Weights of a small transformer language model.
Size: 9 layers, 4 heads of 64, MLP 896 tanh GELU, vocabulary 8192, 8.68M parameters.
Each number is 128 + 32 x the weight over its row's rms, rounded and kept within 0 to 255. Layers, rows and columns count from 0. The size above them is the row's rms in percent of the matrix's.

# layer 5 MLP up, 896x256, rms 0.142, rows 869-893, columns 128-255
size [ 94 100  98  98 103 104 104 103 102  90 104  84 107 100  96  97 107  92 103 107 110  91  92 104 100]
[[119  77 132 124 133 165 106 132  98 147 109  78 189 124 139 145 107  93  81 106 146 159 187 155  79 126 141 149 111 163 144 100 114  86  50 180 224 121  70 122 188  78 136 161 137  80 114 170 155 129 150 177 128  89  98  94  96  87  70 142 137 121 152 131 153 138 122 149 170 153 128  84  93  82  77 138 121 169 185 128 125 178 131 154 112 113  88  92 168 132 121 145 124 203 148 120 117 142 157 159 143 137 153 166 182  42 112  84 136  61 172 130 145 131 153 127 133 115 104 107  91 136 135 176 138 119 114  99]
 [153 140 144 130  92 139 172 129  94 105 118  98 107 147 175 237 112 167 104 152 155 104  96 112 114 157 130 119  88  83  76 128 153 127  88 114 147 166 151 171 142 130 120 180  97 117 138 172 122 117 138 124 190 158 132 190 113 128 131 147 109 169 157 185 130  85 135 131 129 109 109 121 162 108  91 138 132 103  96 105 164  64 192 156 115  87  81 135 132 120 169  69 147 161 129  99 150 134 139 141 118 114 176 167 122 111  94  96 128 144 149 171  91 156 101 125 111 110  88  99 142  90  88 108  97  89 195 131]
 [161 111 142 101 133 158 129 120 162 135 125 119 131 117 123 122 103  91 123  99 128  71 100 135  91  92 119 109 133 144 174  75 149  77 148 120 187 240 139  92 159 111 158 157 154 194 136 118 141  97 105 141 107 125 178 116 185 133 157 137 138 164  58 151 168 169 131  99 116 109 193 176 118  96  84  82 117 134 211 141 122 119 152 102 141 158  88 111  94 157 135 143  97 173  93  93 143  60 122 126 162  87 115 109 141 156 121  97 161  99 141 159 171 124 161 119 141 115 114 105  80 173 123  86  94  80 170 123]
 [102 172 192  89  99 109  74 116  75 122 116 124 108  60 135 143 112 117 144 126  95 132  94  55  99 149 127  66 139  91 134 146  92 171 150 102 129  98 119 136  93 164 138 129 110 118 112 129  97  95 146 133 114 143 126 156 130 108 182 127 113 160  95 106 149 113 114 141 160 160 156 156 139  71 136 113 140 145 169  72  79 138 161 131 175  51 138 153 102  98 128 125 176  76 158  76  77  89 118 140 118 113 165  97  83 133 124 106 141 131 176 108 188 116 142 165 123  60 138  89  77 151 174  75 150  78 110 110]
 [108 101 124 157  82 153 167 134 151 154 146  72 112 143  98 125 108 159 165 174 103 114 137 155 134 132 105 135  85 125  78 144 133  54 151 140 187 162 106 111 116 132 223  50 145 127  64  64 125 116 130 165 129 138  55 138 158 135 141 155 140 109  76 146 114 151 100 119 113 151 136 181 128 171 104 121 137 140 104  94  81 145  79 150 146 190  80 111 151  93 119 109 144 115 150 122 167  60 140 150 142 106 152 181 130  92 115  94  81 120  71 155 140 133  67 159  80 115  76 156  60 126 186 124  79 166 120 114]
 [108 126  70 159 161 150 115  99 100 141 146 106 105  81 153 142 119  70 162 114 103 130 137 163 112 147 104 160 152  30 109 135  76 119  59  79  93 192 114 147  89 143 135 133  94 168 167  70  86 113 127 146  99 176 173 114 161 133 127 169  98 128 128  87 161  94 184  84 163 161 185 160 204 137 125 174 170  53  95 106 132 121 124 162 186 174 124 191 130 152  87 115 129 172 151  86  96 118 121  70  63 133 133 120 186 156 166 124 139 115 168 161  81 136  94 128 145 108 102 148  90 122  82 132 141 172 148 101]
 [129 153 100  23 150 147  71 172 154 124 155  98 173 106 125 129 156 126 142 134 122  68 121 170 168 155  90 166  87 105 176 114 114 128  66 159  65  92 134 133  94 119 123 137 123 110 142 151 132  74 136  67 116 120 101 119 126 102 120 139 132 145  99 104 150 138  88 142 115 129 121 140 137 132 104 113  50 213 137 115 153 199 103 172 118 148  98 102 142 180 131 119 117  90 147 105 155 140  98  92 141 148 144 132 137 117 111 122 175 143  94 138 118  88  97 141 100 158 200  82 100 124 155 121 129 174 131 104]
 [150 108  94  87 152 148 120  93 153 111 120 137 141 112 132 143 124  88 106 119 131 104  86 141  96  94  89 134 130 123 128  77  85 162 132 146  86 172 181 178 142 165 145  80 132 132 167 114 145 155  91 100 135 150 180 178 142 116 116 157 101 105 178 163 157 103  86 142 109 155  93 122  86 115 173 113 136  95 166  86 142 151 166  67 137  62 169 137 163  80 110  66 144 127  55 110 114 147 120 190 141 152 152 202 108 159  95  99 130 101 136 156 106 129 100 156 114 164 149 148 148 153 109  84 103 132  98 166]
 [ 99  92 183 104 147 123  98 164  55 114  80  98  89 131 118 133 127 154 179  59  75 138 213 108 117 145 123 133  92 104 153  93 158 132 118 131 136 106 168 124 148 158 101 146 167  90 133 135  76 142 168 162 170 143 122 131  97 122 181 176 148 116 131  94 170 160 169 162 122  72 150 135 161 101 184 130  85  97 189  76 149 157  82 150 132 114 165 122 139 141  43 104 104 135 138 122 137  87 134 172 121  81 120  85  97 158 137 128 118 147 159 137 177 138 103 117 166 181 112 108  55 119  78 145 104 104 164 123]
 [120 114 159  96 130 151 176  72 126 152 112 112 131 170 167 187 132 116 162  92 145 105 120 139 121 133  90 181 150  88 124  97 159 145 121 121 106 139 117 145  73 111 111 105  81 167 159 169 124 137 135 122 149 111 171 128 126 135  89 153 137 109 157 150 167 104 179 173 148 119  92 100 146 146 159 114 162  89 148 169  71  97 104  98 100 141  94 148  34 188 112 139 101 149 170 154 174 123 112  92 130  70 152 123  79 157  74 155 137 135 192 100 118  84 181 152 120  92  96 142 157 184 109  67 135 118 134 121]
 [ 29  80 213 129 133 106 107 116 135 163 101 172 139 130 115 121 125 153 153 125 101  67 150 154 129 115  73  84 107 104 100 140  85 133  92 123 169 134 102  89 137 100 131  58 194 131  58 193 104  93 153 137 136  78 119 137 128  53 109 162 142 131  88 131  88 116  80 136 158  93 176 162  87  65 112 138 126 106 155  56 122 100 127 106 170  91 154 126 110  99 159 158 140  89  87 140 144 178 146  78 163  95  85  83 132 115 122  74 147 189 123 127 154  90 139 108 152  96 170 155 140 123 130 165 132  85 128 102]
 [196  94 112 176 112 142 160 114  75 108 114 122 108 165  71  92  91 100 104 104 136 135 170 234  87 112 156 178 129  80 120 126  80  88 120 112 186 124 157 154 162  91 130 128 122 145 161 109 141 168  75  89 157 157 174 145 160 124  73 137 122 101  89 169  82 109 135 114 115 159 134 136 121 117 205  97  63  86 161 146 117 102 159 127 130 145 129 109 145 136 106 124 149 130  99 149 163 121  69 117 134 135 111 112 103 117 133 162  91  69 139  94 165 132 131 124 127 105 121 123 150 120 141 131  95 193  92 142]
 [128 127 168 130 130 106 109 122 165 100  86  87 140 167 138 186 154 157 118 143 122 146 111 137 125 127 133 139 191 131 127 106 122  92 143 114 136 165 130  96 172 107 102 140 191 139 145 158 108 137  77 138  57 122 151 161  25 111 102 132 131 168 143 101 126 136 178 153 106 123 135 165  84 110 144 190 122  91 148  94 104 118  83 170 151 115 141  91 171 160 155 137 143 125 128 119 184 159 172 198 104 196 134 113 116 136 122 121 182  94 166 156  86 170 183 167 137  97 110 132  70  55 143  99  82 157 154 139]
 [169 165 115  87 132 130 147 118 136 104 130  91 125 180 125  59  89 177 123 116  78 148 158 164 125 133 135 174 196 184 177 140 113 128 149 134 132 133  62 136 104 111 155 137 215 153 200 174 103 173 111 109 110  52 108 208 103 122  91 162 144 108 171 128 151 141 153  75 142 128  82 125 131 106 151 163 114 111 163  76 197 121 110 108 187  60 179 151 104 122  97 116 156 122 125 151 121  67 158 139  97 135 136 217 100 125 101 145 130 126 165 112 145 142 168 128 116 177 103 136 124 148 112 115 128 106 108 138]
 [115 147 108 191 100 179 145 116 138 100 118 116 133 183 194 135 119  78 147  68 136  73 153 174 150  86 109 157 114  99 128 122 162  85 169 100  92 128  81  93  84 164 156 166 145 137 145 144  89 144 121 185 122  87 133 164 167 127  89 151 159 125  79 158 122 117  92  85  71 124 155 124 142 181 128 133 132 121 157 145 102 150 108 101 106 133 122 151 155  90 118 141 114 115 228 103 188  47 124 111 124  80 146 132 160  90  93 182 167 155 146  86  99 133  34 166 106 138  67 121 146 116 146 131 104 149 126 154]
 [ 72 111  97 141 144 186 165 173  82 175 150 107 148 201  92 117 137 115 145 133 169 140  63  80  99 164 138 114 130  87 109 138 109 102 138 138 103 136  97 120 171 160 107  68 197  71 151 141 140 169 172 124 165 179 118 157 127 176 131 116 104  86  94 153 113 161  88 126 148 100 126 119  67 130 153 150 114 120 114 129 115 195 143  75 107  70 142  71 101 124 130 168 106 165 182 183 125 143 132 158 141 136 149 115 175  72 105  85 155  60 121 144 108 158 162  74 146 121 136  72 197  97 186 117  94 123 141 127]
 [165  90 173  72  98 117 156 167 191 143 133  61 103 125 127 125  93 118 128 156 148 146  96 160  83 122 138 125  99 156  82 148 126 119 131 148 160 108 107 118 129 107 181 116 107 195 118 130 116  94  79 138 122 110 117 179 141 124  72 160  66  98 117 137 114 125  92 151  65 153 181 155 162  74 144 172  85 117 150  58 184 140 148 130 144 127  92 136 145 194 152 167 116 132 130 148 153 104  80 166  88  84 122  98  76  94 136 102 133 191 116 127 120 107 176 173 166 130  35 160  89 114 150  93  89 140 155 100]
 [181 124 130 112 115 143 138 154 129 136 121 183  85 133 145 154 139 117 123 121 157 144 140 144 158 145  73 156  84 112 166 158  80 137 158 146 143 119 154  64 181  86 130 105 137 123 135 130  86 131 153 144 118 127  57 162 145 138 147 145 142 106  77  84 133 166 255 162 176 124 113 110 204 157 119 109 163  90 144 126 132 175 190 125 168 158 123  98 109 112  98 118 101 111  74 131  94 112 137 169 147 111 102 134 146  68  97 145 120 138 165 129 151 130 101 193  92 119 120 133 169 118 112 122 140 166 147 115]
 [111 164 143 163 140  98 147  50 116 120 129 108 190  98 112 145 123 116  86 190 165 175 110 115 156  82 102 130 136 153 122 153 143 124 149 121 131 117 107 100 109 148 126 176  87 133  76 145  94 148  89 127 122 105 122 160 133 137  57 173 121 129 157 140 126 160 106 104 104 135 161  90 124 149 154 128 124  95 183  47 160 106 144  97 169  93 149 154 122  63 149 206  84 139  87 178 195 102  94 101 103 104 132 136  86 124 143  96 139 149 133 105  99  92 193 142 128 123 169 175 117 144 150 154 108 196  77  66]
 [ 96 141 191 145 128  97 113 124  81 104  73 109 167 109 123 135 134 101 155  95 176 139 111 134 112 105  99 127 180 124 115 109 155 168 163 162 165 154 160 103 173 124 137 167  90  81 188 152 152 177 122  70  70 122 138 136 120  67  96 162 129  87 107  86 115 138 108 153  96 150 165 140 115 135 120 177 104 103  86 128 141 109 120 131 194  88 125 131 170  92 146  96 126 111 121 122 112  43 158 127 157  90 143  77 155 109 105 141  83 101 161 144 135  47 145 101 182  62 153  98 128 200 188 136 104 144 142 142]
 [143 130 130 110 178 131 133 119  92  88 157  89 127  95  86 142 128  96 145 114 153 122  84 116 120 181 180 182 123 169 120 183 147 160 135 160 163 161 150  95 152  63 133 134  95 135 168 186 166 167  72 132 164 112 113  90  76 129 115 130 186  72 112  87 144 159  91 109  52 119  70 152 122 152 159 143  93 146 121 174 166 133 166 114 158 139 161  79 132 133 160 133  73  76 122 142 120 145 146 141 159 124 116 143  45 128 130 130 155 122  87 131 142 111 149 167  90 130 106 115 143  75 157 134 152 105 167  92]
 [147 160 115  92  63 148 151 125  91 119  98 114  54  80 133 152 109 134 140  82 162  95 133  72 175 171 167 114  57 115 102  81 107 113  87  80 118 139 133 124 152  92 136 152 103 103 181 115 136 167 138 148 142 148 110 160 102 149  90 134 104 142 105 175 118 146 143 155  61 121 186 131 125 113 137 110 123  99 105 150 199  99 116 131 144 145 161 151  96 136 142 189 111  68  85  99 130 121  84 121 101  92 139 146 100 105 137 121 111 169 108 140 162  64 116  96 101 134 113 184 181  70  87 252 104 132  93 121]
 [131 149 143 106 100 153  35 120 126 102 149 126 147  92 106 137 140 148 109 147  86  70 107 204 142  94  84 143  64 121 107  59 172 109 148 119 174 133 168 132 113 179  94 168 151 127 129 135 153 123 171 128 190  50 150 116 184 133 152 181 172 101 113 193  92 139  67 127 107  95 146 163 103 112 163 120 127 145  83 161 138 103 141 109 120  84 137 134 109 170 129 160 191 123 111 143 107 101 167 127 149 142 143 118  82 136 161 109 129 107 125  92 157 133 120 147  85 121 155 173 160 109 170 169 157 109 157 149]
 [166 176  78 122 146 170 126 115 128  86 122 104 186 158 148 194 127 120 131  78 134 154 105 104 114 171 107 134 119  86 175 135 146 152 150 137 120 163 140 186 112  69 141 162 109 167 103 116 132  85 118 149 159 115 151 130 115 133 176 126 149  91  91 142 177  72 135 142 132 114 140 126 179  80  99 115 177 119  94 132 163 116 209 158 106 154 122  96 153 124  72 146 128 118  97 133 150 118 142 150 119 209  99 130 124 121  32  91 140 120 185 155 176 114 103 119 153 110 122 133 119  69 133 116 124  81 135  75]
 [156 140  94 109 118  97 125 110 148 102 123 112 118 116 133  85 156 125 143 144 106  76 153 127 134  99 146 213 165  78 108  57  70 121  76 180  96 183 123 137 159 131  48 153 149 104 178 178 114 141  92  76  77 124 137  78 136  86 120 109 120 111 160  89 130 124 140 130 155 149 106 150 109 141 147  96 128 154 138  82  72 138 120 125 123  98 151 149 162 144 178  92 158 129  68  63 154 102 140 147 142 125  93 198 113 151 125 116 131 138 100 151 111 165  71 105 133 147 126  99 138 126 110  93 104 168 167 149]]